Part of a small language model's weights.
Size: 20 layers, width 768, vocabulary 8192, 107M parameters.
Architecture: normalized queries and keys, a norm inside the MLP.
Training: a variant of Muon for these matrices, 8271 steps.
Each number is 128 + 32 x the weight over its row's rms, rounded and kept within 0 to 255. Layers, rows and columns count from 0. Numbers have three digits each. The size before them is the row's rms in percent of the matrix's.

# layer 3 attention query, 768x768, rms 0.157, rows 342-450, columns 256-383
100:121068173101092095139131162142162128069137123110094072168112062116133131107090142199103125157098133136106153147105072123104170097109080169150146148174126085135158107081124151106131143135143082145128081117057193131114110097113110107094159093075190113128129142124124134096145125143128099070093131153151101148132152123202182124157122143113090151135116125134163154097156127134138096184138
105:144151167172104154123133084154131065091167174118121147138108088057093080171128128084116120162127104125096106089133161084082146151149158139066118107094107110168197059130127164161100080128173132114125145140206102110077155185129150088198115075143078153131108112138187117143129131172112041094116148106122111101117125164092145150129096179103141105122131099149181123081150102137103138133098
100:116128153072160078103126156098130158134080114102088101146147126104201168121145050121129128088140108159109070148208121165162130015085128108131120129174112103154111102122128125142144138129087109094177134113157134104119131130158144169155139189163153078123123151185156123144087148138128108097178105100127147229107093139166127101117093126121157178083156113115084118132114131125188165102170
103:103141135124100150087108097123071108090125103131138110136182131142074122121151097141158140180092118110121141133130094074118118163105082185074165120123134124115104132156094145075154111120113119124164161112178099161118126108141149137107119131198125132122082127129101111138153157157159079123152101160123170176114120143110145090176157110153128086153150108140148093176127121078189159122124
106:129102069160163090148094097087179086129069165066129160106131136150180154163069122147092114117104117123129077094108144109136138119155137059104164132112092151109100132210120151209127117148100172132113098175076160088082113056144164092179170106190077102139140129099079106215148174174084128122141129113156161109041143109071139135064148103099110094173154072089119159097167082133112135099135
096:112135193133100129189156150142136064080126138162156161051112151164159112076119109150087144133144105144137120151173126087083075134103146150149162111164144117145132068134089140123151100090114134145073093100121152151151137095115148123156146125096087125130083094129111083099169083095113164127132137160112152143122152172147099148076166156108153076141121151143129181131046169171139119124158
106:150153174141161119089118143135139155128141133175123115094101168114163101081176105130125189146092060163152101149138101149091148118131126070141162113131096169160172201077181156132115193155085096098186062139094103134120147138151141082101127131127179127124058107136142122060132092073096179075122112108124111125118148132105073163094148182098128131150142170135138118105113094108130182104114
104:092131157223139152116136091141122113121112150080158086127130128165110131196142206166089106073133076157088136121057148187164166112111094116127142134135152126110161100105070080106171097119149146097131103139115104141111117166165161130117087157133131114154189109145151093169145117158136109096156147138159110140174179109117135167115107101147132132081143105126117084091098162130139116111091
103:112070129103170135173134108163170137183140127063153100059071106172119095101136164122100098132147158150100146194147104132108168147121148109114079060134114175138121129142167132123117104123153150178103141082129140191163159103169140118088090155115145138101142184114099093178104126153094134094121154133109133116147147135134099113042107121165148107121146147114161074083121117204104118112093
106:141153110133110171118147144106118143114119139165123111142123109130158183121193141135089131116167059108119145089148180141145136103202155129101157138093124127105145137097118146134081154142126171151121114138140151094135179171191117145161124169177054120187117119171133149141112169126110133142068138095150117088137144178177169159109117099068100162151171181125156093137163113064186154100162
096:128143119140161070178145151101101141125165115104084139141142099159186099189092140129116142091126183141080125130171121082163103220108136134109141136122126148116138122138110143070080167152158104161151128132130146125165113159121110049105121149131134144125109165116171098192151106104116129104079089096083153081126120123138124083093128186163083141116123141180187125062131076090080151134113
097:095097144193126149151143122127090099147114146123130096124142118115119102128126092165151146077080087123107077171147123162050183182101169119132127114166150142117114144124119076133181125105081078168140176102095135125124123107122068094152140038157208193125138105135163126155171172101143127092117151131122125078143118136115066139121122148135103122096158114183093120091143107178125103088163
097:128115107127099119121140129132085097113187163193102096092160144191121122154101058107080022082156125099104070070129080146135106212121172112159165111181150129079131128171102100091165092188137136129083106129149096114143123101112126148117137125182071123166154091156123091170106152141192158089126133139138141125104161146122153164108149151072153165112097113200065111133168124168137074060171
111:138134130072151147089163123116127144089107080108060157112200157165100116125081122107175145146169118101101124129188136094127165195115093108158102111083042103151096108153125173098120153175099064172147153125108152102118069097142109195142116076116170149090098147142117112189053128141125158181181137137161202142117149155177164094114070140169173146171100112148126134158169132088110155171104
092:112117145096099127155128164106159145118094136151130110138106167112124090160150143173117174056117106132120132160133144131098065135176088102180177123158158163107193111183116117107148127141135059085122122090160166107107145111134124112083137201173082141148183105182132121153180132112123087100171083105189196154189130070122101145146141145154139159164148069151189139088110169099105143176127
096:116094134110112122080148223140131159151195129150121123158122106140112132136130192087189081102168074168062140110111113133134134178114149175147139137071132143129116148186097097126076138097104117079059131114145121160117097143060108116138129179133123091095143075092106071151120112079119131123131131096107129185100111155129129159116147073089138158175180041085152097124175074174169120093149
103:108118090125127164125146083136131102171097170146096140187117095173143108099150125146142098093024188138139083083178137076102166192095143119155140165127128131114139149094100125147198127219129168145155084161073106102125116144123038064108166119149080128095112137146168084145144131133123132033130142139141117144085145130172127157172131115123110146101102119169143147118139177201161143157119
102:107162117092118189143219168128090176145083120103116138132138113105056159104139172086150176164150135104124121109027146113128110094131153154106076110177099235140108128150161148065099103117099117098117133135173153109124114123173127102147100142142157098210166103139191127103126125117147144119147129122086141205100124171181116066074105178069181131155059199131140082129152117115071105173089
100:105168125127044136108068129103125159141153083135201063127140092107170087110092164116198126158103168087142145130110126169137079163199180118104074142154196091153147113228056134123138087113144166155179113116128102110147135172153084113143136136120198102100090123136110163145127123153117158146163111105201174134165062111166148148103116082093130121143156149095133186113133119097144154146100
095:145114140133174090146094153127172141104106098126084144146186109193110127123150125167078108145159204053107158118182152122164121172127087178176117146088127146125135165145153123130098117151160120142157109149117163081137106151149113069135141138130114051133172083095099190151089134068126141089159138090082116089128170100176115145095152141126152122128117112122143152121163135133051149170107
097:085141111162091142099125093148131144205106113127140118127141135078138117098161124152132075147101102146172095125123116162096169108111131159109102069146090134118068115134055070190145105168100097099101161176089111164207143136103090093124106106102129113190100118120124127084144098138084131120110089191142180173140122121123142124140197176119110068134157156137113087160125142132130103116122
101:097116165066113171132122150138122098151093101169122214156113134221125097204042130065141174175144124134076138107131091115116150097188172158121186179141093159153202142093162124153069155121157157121150105104079129112127077086122097158139127122117172160102073118104072124122088102081129133150119119147157102088161130106141068078069139165102079091090174092126126115097136148148191093075107
097:126122111109094152096128193147134145138122151123104153107086119151127155100145159169166101120130160092178126115147106114033078068117112141161119124123138147194086127047198134095096109171163128104095168138119054129123083139117106123134132167168073116161164143119167113100114125178153155097115093130114102150138128113081214133146105164185131186132115121150135139108151085137117098132065
099:127126109187094137150141111116099155150154133145069122103138178159123117049138104125129129087140171127113131117142152105139159127181158074071120097166133126115131113132128105106114133186136129128087058099159126082139101070174079155196167181119119147148077081132131075158082064137127137159091088098116123218135102120145137084136077147124154123150096143160100089151070123126147154155123
098:136159106137077178143101177109168189100087135112140148101135110147105089155113149157105135098153123185140110094160122137130079114131113167128182180127095149117160124173080165118163151078098120158109170169154102141099133122145096170113152104056136178110105180073142103161162106083069113095111085110131168161102187126131135125139117144105169081171145112079139155164148150167167126117114
104:196147119155199133140162121157125182103212088046106073078118121159110118076139093124125063143145142126120150106098145121102086202129180123097133119130149092099133157114090094122101118089064125105066102145142194167093187174065097191136139156054108130101102149062148116126158094115113177135185122129144103173112140170115151161126127135177184113108144132133132163117066116130148079133123
098:105102120122082122083142110110161106106077136121105163123080156083128140117103179126176152125076122069120130100163094103141178143178108169137110096155192139113105127144126146097089109134158095177123099137125144124153123144141116165139098130115111108163107104087125092137116103182103095137187108106186138135137162095146179146147124144144133120132116158115131062129104134055108097091109
108:102115132114115160100133091161084076096125086153085120098139089142102125173116132150150133087129121141101108140116169148130130109103130144089161140059122074110083082145166096173112081135125166195143120085111145131166120194111100213112087122082129149130116149187093155036081178138183056154141134126123091110138102139085167121121143154109136109096107156106082138112197101138169180144114
094:103105100139102096163144175050141141084195139089138118155096147089104131126083082082132142137148132188104168108092087135143131124135144139102169106169151110144137143150128099116117139191100071142117152158150149123163141125163122118121184128104148095143096158111104158137117109115150181160163168125087132089109125098125132107055205144131076171102076135150133177104126109157154086212121
102:104112139136184160133177117170104139202125114121108124087088146140118141080145131060120127102117131139140045150143128131047142190159165170126122126130175184102056059109121145144124118174125153086108140111135151124105128139143143072141120125166155134116112057130118167120184157125040082089103140160150077148120107101090103182174168139061141102103137143188143106202093104118140142208144
099:080112154172165096071108151104142142153092134186129182106125099080086099095111094133128124094161153084113144089139110118123168199124214093110131113141148180165140093153126166099113120113105151097156150042061134149112083074124146147134103099070182133103102164130152117160130144161124177139138187140149142143158133105127112135124120173149051102155141117095107132130112173086130125096069
106:051101077111101159155167138123148109092132105110107137101119187115128142181176103137099120076126118136092102155102125131185066134151138130061087121126180121103162094108170141069157122097122161118170159100090110118118174187108151140122150116176143163172116129121150094135177138160161118153131174136138123126072103116130149194179141150128134162129148107128107080223124118143125118120087
098:128144103150137086046148144129166158138159102113159115098129110129130097088121201077192121153093114107189143108163176125140113108128152161110059146085178132121087111142086126116116140162110116172046100085173117172149114145114053147140120186065116059125111169086117146098106121170124094112130104091098102147155125119151113146161143089093143130167081157125115083195162151126147065125168
105:159156091097168130160146114083163106066141199068154135107124110174142117164103169163158124162203165181140116100135144121118134090181139189195142167133147092152119142129125073090105125073178084155160179104143147134162160163137190159089103081089126135185126087135138131115106094189095089088147116129145131101089132172092109188119134104145140175085164154097127184045141103122161148135139
103:134164149107055100119094117102136144112160079137096146112133099070065112076167125101113177108126139098128078041158097121125149117200164152157152148150112106082149126092094132117143068093148136120132159147115132123076146115117124121126139084111119117181046163065108118108142165158070178143118133135183107127125211179168096166170138146061099086131158125132141123111124168027150085141130
103:120132141148200078133144134130107135165176114127167172124140145204104059122089134148116131136093157077088130150118103148159116142103127067119084096126149134128162106189178142145125163154094176146141140112147148079122061134135102064199122115123109093115097172111155174109120119125116125114125069108077137132145136133137085090171101212092145102128083116084175105112146116154099143134118
100:116116177154095151094160149175159159075179155149097124096075112102085093109109170075145169153177136118117144164168132096155160202131132126166097142147102100145167174121090087111111166144134118109147081128157136088099117150066104135122142097141172136158107095137145147166121102121140166052129119167130037134140135122187150144106118121127119140113177108121200192120147125197126152153094
104:112114115142181101166149096096098145125133152133177097162135154116144182154154099090121131096132073098147118067150111124178159064105094124120079167126151149131129106189170131120138125093111108063126103122114172090082161148186166123185160111178142106166149097138107089150130146093136087111128149094172115124089100203121109135149067083093110141159144071124135108126056135103110087135123
099:110168103085124155100146150114128092112146098121178073149153163146161076113140122090151150097172167121140173145129187114077125132105188110141106133133107086103189140174107114183065151173164111101108107108147181094107159110098134131156136189154113106145125121142121079137147055141122154090142076131115181151103120135101139149089106150090137171156088111125192096104135101095081120124153
099:162166216110195147146146116059103171158114137051156161141109130143147236134117100126100105087148099141122096120106143086100166054156097118148097147069127106127097088138110136080150128111131121086123173142141180136098079108091139100121122101139155140105112127201163129160130119143136169113105130153125139130144068155101059130135129067128130162110147206170124126065111132177199137132105
102:095089156089120123112089117098151078151136090080074186149124093179099105114115132145124114116159111192122152124181123129169116108126080138144146137127160126106184167115161100171096174146141112095133134157127131171144068105138074101025109103121132132135172114108146154140119076154099143087111087117094142104190153122149083130108119087085101108138161110131162124111137134130120139068029
105:142128158168154135133151111129158165155152076113102138189155107090163129115122131088171101107102181090145126120105149179105177066128124151103160116109128134115119145157104141156142110057079112132129164139114172155090076108147189148159109116103172113120178135140109105109114081078110211159076181168138112149098114149159146059124120146142191096143189118124140125155150116131166055209119
089:138124144123145168145100103144141122181132053109124122149192144122072143155144148141119133123113095148107072173157166124059117168158110154090067132112112121065136147135104161110128126098110178059123139148186208186157156106086181131134122086165126169073145158122162109104130141145160096081110145113148088143107157135137158098096146128116172128174127143150103105124148130116195168129125
124:103125171110142160141152114132142119101137115191146143170162102111144117100146141127146121143141091149173124216130103121117132148155172128090113074144120124117110114117125112188156089160124224122073142095093130181105146143076232154092113122167122095106086135044085143112191165178122138131114114165163127158106113111142134091142137133148149114159136144106080138095161095098255118109160
097:101198124175090156076188109129149175083132113054159113126150111113145111141190113153113147152165145105149114191086118099092103147164132093115088086098130188090188182155098147121166136173104181082136138104132171171110113175149182129112108155184093171077149110126135198110158131088076153101137136116114097083173121098152168129110105145143120140135125155148096110102114153148220146103167
107:175125119107154194147108150088120131137145159063159160092081163152112123149100127144087137086110149117140159097112111169157138084058085117155152191148156140064149114117106121096132113128180127135141106127108153091139114104163076099151119124123146164150212043136154142175047158146140109115119067117132075086135112132153160087128116163127113111135153133125140170148104091145068063140083
095:109145171150138190089117144137115104110101120075139132129113163053147135174114113162058180027147062074093098167093130208103184115173123126112124123124128171158057098139148128140127149200137142133135139099171182071157132120121117145145105114163138140109094113113084140166059145096157125083127128199123138110109187103118149116128132074145109137069252069142156089157116126087231074099113
098:104087112087103110129150158086164127084136152051107167096094162087044153160135146137092114132078128140114146052142111090158163152082098058161150118116162120099152143096125113159136143147113057121090075079176073080147114055131102134135078120138131038129144079142117136209059114153157101105145115088152111110163118147171050148139143169125147125108146103098206145170104102110000107201061
090:177093113180141083112086118215144141130145202109133138170122117049093099143122162113141195118186100086138079074135116092096125168110113126128073100111120119167063138143128154122135135107133135161105096108165159113121109083132090133148135123093072129118158095164118103112177140111130107176163080030142072122168137124172120087116101128166132129115131155106098101076136147102120160155150
099:089180155105125112121152163157135156156143131121146128091110071129115130095152195093147090091113122100141151058042174133132124137095073104105142156144154107130143113123215158156139145087163124124049131148133172093198150178114082098143128124112133106100114090105129135138072151135104110172115126119100065107115063168158164180104162191092109166164162084084148184161149090133068108135069
098:146203182137132162129142122120043136144122132137152191145177115105142109116185047096085085138192151141104111122141152156162136079124170107125139168120094119109132172118106138108101141132169114112109159179108186092202129162146134148134159153120123155115108116145101108136065110156214162146135169117158104147073081113138122140138130102129155113179148090174108156182089098149121205161191
101:126112141127068133164139203091123113159096176145116145138112125086132129132120161120229076135109080119181115136166150135154183142123115176142199100157130081138108123120118166076101140106111127140155124102105095069141086093154112174190132095087126100126087129171097147124099219142136102174144132087121144091182097144186096143163127106078130110160129137097145105175113079130101081131083
097:136082187092169168080129178121172125158155109146195093132101102152170104078138140177115138181123177089130103119088147141170092092097122154085059148104108145124136155150161152143181104128084163106077138187088101125136139140076094101093178059129075127144087110142153103095127166188126133192174138138180130159141125115086128173067151088112144200172154107121136186099169110093150122165144
099:122121110160111100139082129166161089037185131080106168129136139157142152119094135104112102115167152153077090163086152107143115149108109106173143170064120111118107113156086129061118115108071109103110096099112157128085149093094102113154169123166084087179119002154155116125091145095113118179112198106091098148151143205145148111126118097163129172115069148161089178134142146179127133123121
093:167133144085083186105123154155158104159128124089174110116147121135115126017099129101161101107120159155053151130113091137092078085116117139159134116108099130141080105084142125094119174157182076118118186100166152099090136125162119094147114138149143107098139159151190100095132146123156145116098129165080108155170141255170139148095142169126142088109114136133163161174103149132137077136111
092:111151130177093095181131119111139124147149166111111159133053158178118091123141106084141141098079117158113093084120122134126125156114101133137124142144178167117101106198143148175119131102118112130080080126083081138175239132154133089132104137129139130090108125099109190122077150144076133136146115104101159136107151109106129125108123130141101105099119119095093087137117126130054165108102
094:162150099163170164095168145132093076092105151182137141113176147084147069134114087209148126152121104138141115157096155169129066158147169153097055058124161084083067199126104136064129088111147177076161119159146191117136143174087137102128115148143143196102135128107151127147166116160106100115106154112095145225150141121093115119123088176142143118161159133155151128127173111112160162119204
100:112108070088127162117121184139141113146099052177074092122157142109130147143156109096190111129123094083097117135179134171163151164092161096127156106104105071133129115188100134080119077160135167125173126116165165074141133132145172150153148073139067117112106129109096122134145199144174151103170180145162134141132084162154121142111084135135190181120102128054125071171137171113090114164144
094:118142139143042091110150112168137115118106173132156119089118087128157098173105130153144116090164117043091124110178142073108064083112202104056113103118059070136115138122080183141153089134130125093127176113088164114121034086157112137124180116090100115134127122131155128066167111158219171201169098075113166098100177161163156093161121134137136136143104160114170133126141127096196167105071
092:120083144125148086141083156186136134118145145135150184130101126179074145116113088146163086165124163101164091196167199098130074149088172161138110100120056107141117134128166130165118097112104142169102182140096127145159108121119143127177164076158178171159091106120216142110146045145087139162085220154106107164129156124103126142136086133103071120123138111139093153131133124126182159118136
100:083129164145095157109153111119148118116142151093136106156115082115143166153111148118166118134124130124143107102076096157142100155186121126080092168105143158140147153130123165145110135139100103170116105181133092079137122085112156100075136124129147126111101136162130137132070211094104111189137113141105099138093136166101124154152143122159137115146130131203099103148120107109165054131098
101:112128165096153139127155065108119142159118073075054130096131118142095119142159182155095113158142166040182142118191092135165163157128083100143077159128071146158162095141140092087099113127112153093103144145069161170097185077172165129106059093125134163136124158162109119084090142110142116146139103089123176118133088137132142148133055097088082136101143110151100180173158095163059170169106
097:156153117166109169126142207074031121090159144144126128126126119145132100097177105109091116160133100150149094103140145163148140125068138093086178083128158115136116097164112152123096092117122160091190102159140156149155229159117124148110132149152127173135189132089146069063125177147160119137150180144099120147150149150142122109070144095149147192190139100120121149190096170050139136130115
105:169166080129113114055182186126139119114116106105163107145153142130091134061142125183113141068129092131154113119103139140105143111167169157151210164080140145129141079167116141073086084190148080164119120153137141181131144122138106102153149110125167164148116134142136069137082125143084167127092170129101072134123036143182128155155160114138105139095083129122124124144107189183170131176131
094:171120160114143111161098123134127117091119159069125082097147146130098102181168172098121091135153151146113191127167132093162153134150055125151188127128184170130108120095090081157138179139123124095125148133150125123179148131248034185139083122123113143135151098169155122112132131098102115134130155099121119127127098146180127160179117163139169139138150069113151097178082117186041120072110
098:168135185115105115097114113118135157143134132150118105114119149088097115118184200152151139126091087096131124069154138115116190113173126139156140155149151147115150141070105104075125126108149071127127130111125097114121147141133150140138062097111157152143162116139084081194088092170073099148123076102100136169128120112159142123190155189073156155116186132100110101167141044131073097132082
102:089097153184168133188094137112123128126124083094143125113173058127170104191084129168119132149120137082138161155177170047173111117163122177162114169127103148142121176138082148137128098178162063103139126077124108178127100072157093183126097148175171142162144170194115132227157120159126130153130150119154101117167129127120112104146146162137128075131141122100119121134115159125191109168106
106:119134111194180130104143164137094074162125091161119128148100131119145146126195132145172201094117156135085148106148144101124190132058154115183186095103128135129123120139130096188093147150109125107073132164167145099168132127193138156124109122135142190210163129090077081141142129092093089099135132120132062137140118113178134082136113086119140129103112176132108093138138130087190044141184
106:095106154067157152106160138146161136201168133098185171101092203170107127154142132145110118148188137159116168160166144200173147147132149113133134083124143175141132117162129109120165162139082121098168206150162134127151172135119135142086136145127127133132138151110107141107131100153155149113172070100115168121116143112155129100098136177132076135114198140135103112121119132129109143109198
102:094125142114096137151151178145125179142146146146157158159154088148142091134056131123125115152158119082132128133111148054136185165076105153108126096106104045162181129172207097080093112106116146168101106143138166150104119158057115153091188083155121139142169085174103157147078121103132112152194055117088126101119158140084185150114162116077133153153132114170108098201138115058099096097156
098:180103117116149075112146174166064121134124176123168177136106084137150169117090123125170128135229111159102147159158115114125132186198103095095133058181153100130130142167120146131078098119107134160112123103147146102122172109134119119121106136087109086124192136111189133122075119068142113165113081142120091109133160147153166140150154185141138112078101124132132108153106177129148146173109
099:143080085110153073200111113126132075138165168146112173115075137085112134120160126170128151172091111164123136102091093114118137128127123191083141119152099098180140053117117171132150109128155101167086144143194147081109095203132183168117103108163119175125117147168153056122080155163144127132154136129135120136116107152131136149168153045106102053175126121191135138141156141060087143134142
101:151195168090161146138106127127134137160097159108100109137144152104165076041038174087178114156112155111107168178168160151114109148139167125177090169090153075131144119106118169071101132121102176114107151113128031073175103138113199111188139129128104168130072133116110114094095082199163131152111092186157157198127137140080130111138135148051135175130158180148115117183124140214154161162094
100:123117186145184090148145139162153109148116106140072104150101152093135066082151143129136148141145168146111080121075186095096117154176137075068112139163140141156169159081176127154098129142090115147107145151093168164073146114054145127199141105124083146120194129141120168122178118115155159193141122149124166073097176125082107096164145097095082128168069099177145090146090095121103104129173
101:133115096078081166160174178080103203082164158138211063144118087127174131087154104126107101086113105152100114091121152133145095126042080129096101063131153120113093149103162058147073079190131133181094099085113156036152078205138146088094058203183163127112101198089114132088120122118122198191134142138175098135121116069147127139136103107109177104076091101099193102121134093135122148105148
098:194158167163125099165040152180175119099131145124053086123193098050128157114100140127143124123096080146100087121126129169059119181193098121089150083066088098141185130084145148081104082157127136071131197151136153103029110103120106137122099160092125111107154159139101153096116189148137142123130173147105132094114111182125153117155136153108068148146134162097136119167140118134113145178177
102:115096156125149102135158177130201145152128123109104058160130097168194167175166153202146130106100151183145105171162136110126107112100104150120142143070134086128174140157135122141178086161129104139153160188112147133093119091202142157164113120090092099079179079119151115132141135091111132134170174146147148185091173134091161102076097107140040138165129125094109110126114102116099122110179
102:155114163079104126100105094131083169169149120090165171141116118196094165165127209087112095138135124136173087135129093152163085102158117149138156049093123143106146137160161098114133163129155151086104159108116096106119098101106152148101101100093109183189135121123159123161124144174076113148130159125082131191126156232126063120149068137118070135143145205078143067131153142134102146098090
103:127097135104093159154092136139111113172118062090196141155147128142086086142127151107151180142122152120119114117125140173197095132146087134114101120165163053122167076138160179097169169124053135057064183039135105108136086143085152123151113083163137139153110109132122129098093164085120159134098076138167059131196095100129171125153133112127075123111133140137182139192237135092116120119217
102:121130098113121063104164152121117162114194105133134162126114143155090111161165161102103178133142058114106092097157098119159172082151135139079146127105141127122179118091076080114121124077156061129187125074099151096105103126138159156069152116138114109088086097067135187160083154167132169096128065103198117046181101086139130113101163115121113143097162126130150131120077150130132105155081
095:122155179129132183103169124148158128055076178088161150139125141132112157096135143146115089104135116091095162096105127136137130147193175130162175124139192170131092122125166112109123119150165155169169163100102158122124127120131163127162103178083107146110107142082136104159166161139134161142100141120113151078106142137102185112124101171132114093069128121152105140083089072177208129187113
100:148153117124123091145149039127139138153118071130181111160154131140142106118127162145165133177140144157135178102099099165111125134101055070115175128152182136124181101119060182134084102108110224168120128135083055070129104170072096064163164148102156118119107128171173167120093124123129118118108120099079143120133058134066128120179153149090116085137156154160146121110088155141144152123141
097:140079180190086166109138176070166095110133179145146127087173135164108124094097157115110140131132098146152170142133097137096198133110145125087064144123159182169197132075104142062108109132166105197126070076064064104131106190122171099127186126136132055139168055111157163141127111097139125145126139130071120106153098145088125171099158168145110124145106146116161168146064157126100093089147
104:109117089124145102139165108149139125125139125098088149104041113162101188140125177106086139152139098144175111131163145105122155108160136149156106115147152169146177150066117137089108137128080092116098130162063143152085086081164065137100099082128074118123116126118128130153100087164115113096179127119177127099133107123153127153079135175086129106120113103092147155170091078210122129147068
098:134110135224068181123117069170087159107154114097073067172105124171197126159156171143070157142079101186161127171137118128119156127154080062149142153109146139187129155078170146129100093139119111075104107126113076149085125168129113126164163100121149155105150134103120163108116172128142132132143106149107090152131127160137081191093132149084131099152135129119143153091132110175161063140143
096:088164128087173111124109117121136158139146120151091105117107143115111114094126195121152149109084164181160117118090161162162144090061128104118153162130155147118134078116128195155134073144141175137095156163155168159079106164105191112146155107158183138105165128131098055058081122156160075152146097083144070120141114119083175128180080112121113140109102146109104103187129186130080063085204
097:121110177162134193120111177078148104139148112063097106180132111114129138161095160160139151118108109131176108105134145062144131016118081157122134056089164178101122155147133108130162184180101149194055124131150089172113096100146105110208162033141166114181165098189152213120109147135095120091137068164136023084186138128103144114113116108100113119160176212104114094096167166112125171100171
098:129136158156095038064141127142080107125099119126104115089119160113162164141171203159121059136088102097143113106161147165128125164188155157132124163112081153187217132114151140116171173110162100146192114139131111158140058081141119124100126220138112090151086187076080077145121082146163115165145080147095120124141151130109089106163103156137196106160106086155136139167142100102082145119144
100:118134099147191099120066148106157099087128139234113147122129140162143171094117194131130126111154140067110127143144176097158083128151063104066128125149169137125114127130134142148128120102087104163183140126158096135141143174051111125055136143107092106115122151122143171104069054135133074102125167158136126166154145176113137107143082144135170073147131098107099153103179111141127134112091
099:088120150075117096105121255137147142101135103090149125136122179140156205125119108102153112079095140158135140167207113165155070130116065138160114124080108086150149153171107137148142122156103114140144141143094117115107125145113089154091166112086159167155132218142088188153108128115135135129162172127142075106149088161160098149119125162101131161078127124133154128153174140111082207135149
103:118099146142097194155139166136175118074162129142112122156143100156091067112091154149105127132172163104117102153139138124143042113094137152178147136196143092119092140176098156122097134105160147131117127118125136123116153145176136176080080132140109127188071094140189076153108105173132162137111148094137150131204104100151093176133134114113111152150147111108120089125131173125092134125101
096:138146108123118058167108129095091126136127050172071133136149108095136206103132115144088122153182146147156103111149195084148097134077169117155150138138153152205190142193132101127129141100118133172083171095105182168130153172131162161080117156121131155149140163134166128167085052135147160103125131030093139078099095154161122121138138114123148156155089115121145104122128108119096156108159
102:139116100117120123083149127152123150136126104095172084113153115136098155119127125130126132119133118106162103118166082111173137133138145125145122139183160130146147117101065113107108086204119166092099133078134162095094108134160096125102153064078101160135098132134227188159131143169158176102120139121094145114195092081172185142156128136127172134092093141122122165096133120134110126097138
097:078139124114162136092194123107088143086182117117094044137128116122150128080146143112126130103160156168057135167112162139138168077188111152163209143183108220123182172142070138165191065128131074176146122144120135132144129087108150110116087154092148159086181145057070116139114143138134138106114121120116090155130122158114169129105119118134142158153083077064139192117079158126123122168116
103:120144102101116140145066092235178151155136171112149081131148119156091166174157092165183092176128109194129108140139110119114122154173133102052068060129116109124144113154125112124150117095141118131123171154114070117146085108064147122158156179111116134086136135164156171134113109110096148121113113115112151128157186133106174124125137209141082100122093116035136169157179147083104117142073
096:134143136110123126132182101106045117122142087145194121159169124158130123143139156111135137153166161026040139134167096172072088190118156153129099154171162133164100145096148153160124166135136173164162124112108095081082162156123117171128098126138104149146081151186075098116123156126214124099091063105137091112125121138093130123126174142087153062165096111122135095139156105061168101102105
094:128114085086153138135105113141197143136105087144073078117130099105150151134116135161152196124090098206147102136089183112073119149120109143113126158097157139189093113148127132174107120103143116111095109114120132127148123162119141117203114151110139105164154099136143110126116168122108097159114074117151179070127117127112083137103132087101093162165129119108148119065151111154093174095095
102:125129149184178131110143175141064159127067146156146093090095183135129161135112115128132155111136113068135114116093178187100174199097102178175157130182062132135141134060096132151123140139102150164074177122109156136109121146083117185088191125128132142167110163165139101174121157118150054134138189156101093095125142194109153084113129162087120153134159123100106140167118083135178122145157
099:113175127096179078181130085122118121120182158127088122069120083133143109094159109159131090135167110121147144178103056140131090128133086107117195150174145123102118183094073173150111158124130132145126127087095163107142139077140117123174108161185094148133135149138118039169124110159090148163134141120167116105134126121177141111055098103172149131133143181157126128159201104072146063139086
097:091143077133088180123081136117116180101111131172168144161099137055106105122105151105135095108106139099150136103139115119175166168123148137136127076123154110107167153154148168139175080098094155106109105095162140057105068243113082135015144154168091110086132137106094113084079137204178078123132150197108104112092103065132144116145082136157109115129152101148174092112120118118097134125154
096:100114136150138099152118092097099128146089118164113038081144135142176133083096090117163102109105133168144132165169133132188166155105110138115111071107170135138197146080168098073089128176119141182118162132182079118165104176125068118091114159167117106129156143169182133126052079061097110067112135080169121152090141137115059117214109129099133168130130137108073159161142094163117133102144
101:107167086149074137100164122140088123140106095118115113135099078164112090107177142201125144166106093111132151124148093094093170177060157160131135108158144104136129091199118155107124171104096104117147090027119118173074116135087103120140118120153155140107111181139110103156112106133142146083119096234113200168082111084150099113134188087098121159156051087142134180106108167064104197162163
102:073115142112164102040122132135121136139141191187154089144192114187100164132060116161115156123192037085127138122101184162154169156098158128151130172106119135134127207131102173182120012135086171150110123152133103091088110147116156188097091168172112152101142122130116099082182152179105144158133185085131107157123121141120125118137075100114158090120160126167124121111174120133164116146167
101:124158157127126169126103043149133105117090140111141156144109138172118116124168145123145108140177100061119121138134201122113105105083160148089142121175169113146162191154138151171136093088104100124109153061125143159141061087142134089142230098140126084121157104085119116084131142097080100181098126159116123128151167135119132113086135122153130160099141113153101108131135168140134124155175
099:151093103141071121133142129108157147100114133110122154153113140125148171172090135075165148076077139136100149188123085115118104164122141154103144139144177187089145158128111124088190116105078103113058072147094134131089146099106091164165139104121126111173119058129142164128134103137139118145100066143150134111130167132128096156070139087085131104118097178079126129142178113059138130149089
101:081102161124132104069068117071150140119067152159113118143160165120141114119127129088142149094148099129143071140140093127119135170142122068127144100150131185117069107090170091118121095141125090119182158095141126132082152228103125045131129165232163074124123110106178163146127141148125101110092194136189130141182150100100160169165152127103129171175099159114173121151135085162124097136109
083:131130121087139115098153101070106095162136178115140147112150101092145145106115099154110130145097078171143122140116137150100124059069109135136159098100135116131109155113076114153118114117134113107118143169141074150167112127169174128147152128113104149155128093067147086181109135069091101162168139136107142112125147109109222147154092151107196142108154154090104075091120082168122124088102
082:121072135169146110110145096087138101140094168155104092119152138168118154106116134133131156149160119152171144109106100162134097170141116152099099121119096120121150086085167146143140103151073092097147148114059117136246148106191088135118101119188087088145155131157136131154135112096092119097104139143120150167133128137114156186092136095174118142161137103122124101125100087149129098095151
084:121116121134152096115138098094097112111055131185139172096123134144133158085138102106128176143153130157125138074098097132116110079141102125170122132118081163159123131064115135126141184191095137123188164182124168097149124160136102128174141105168056055151145173142106155169110131132208136089109172118152146084172038093114157075173122085131060077138154123145152155124119152085192110112166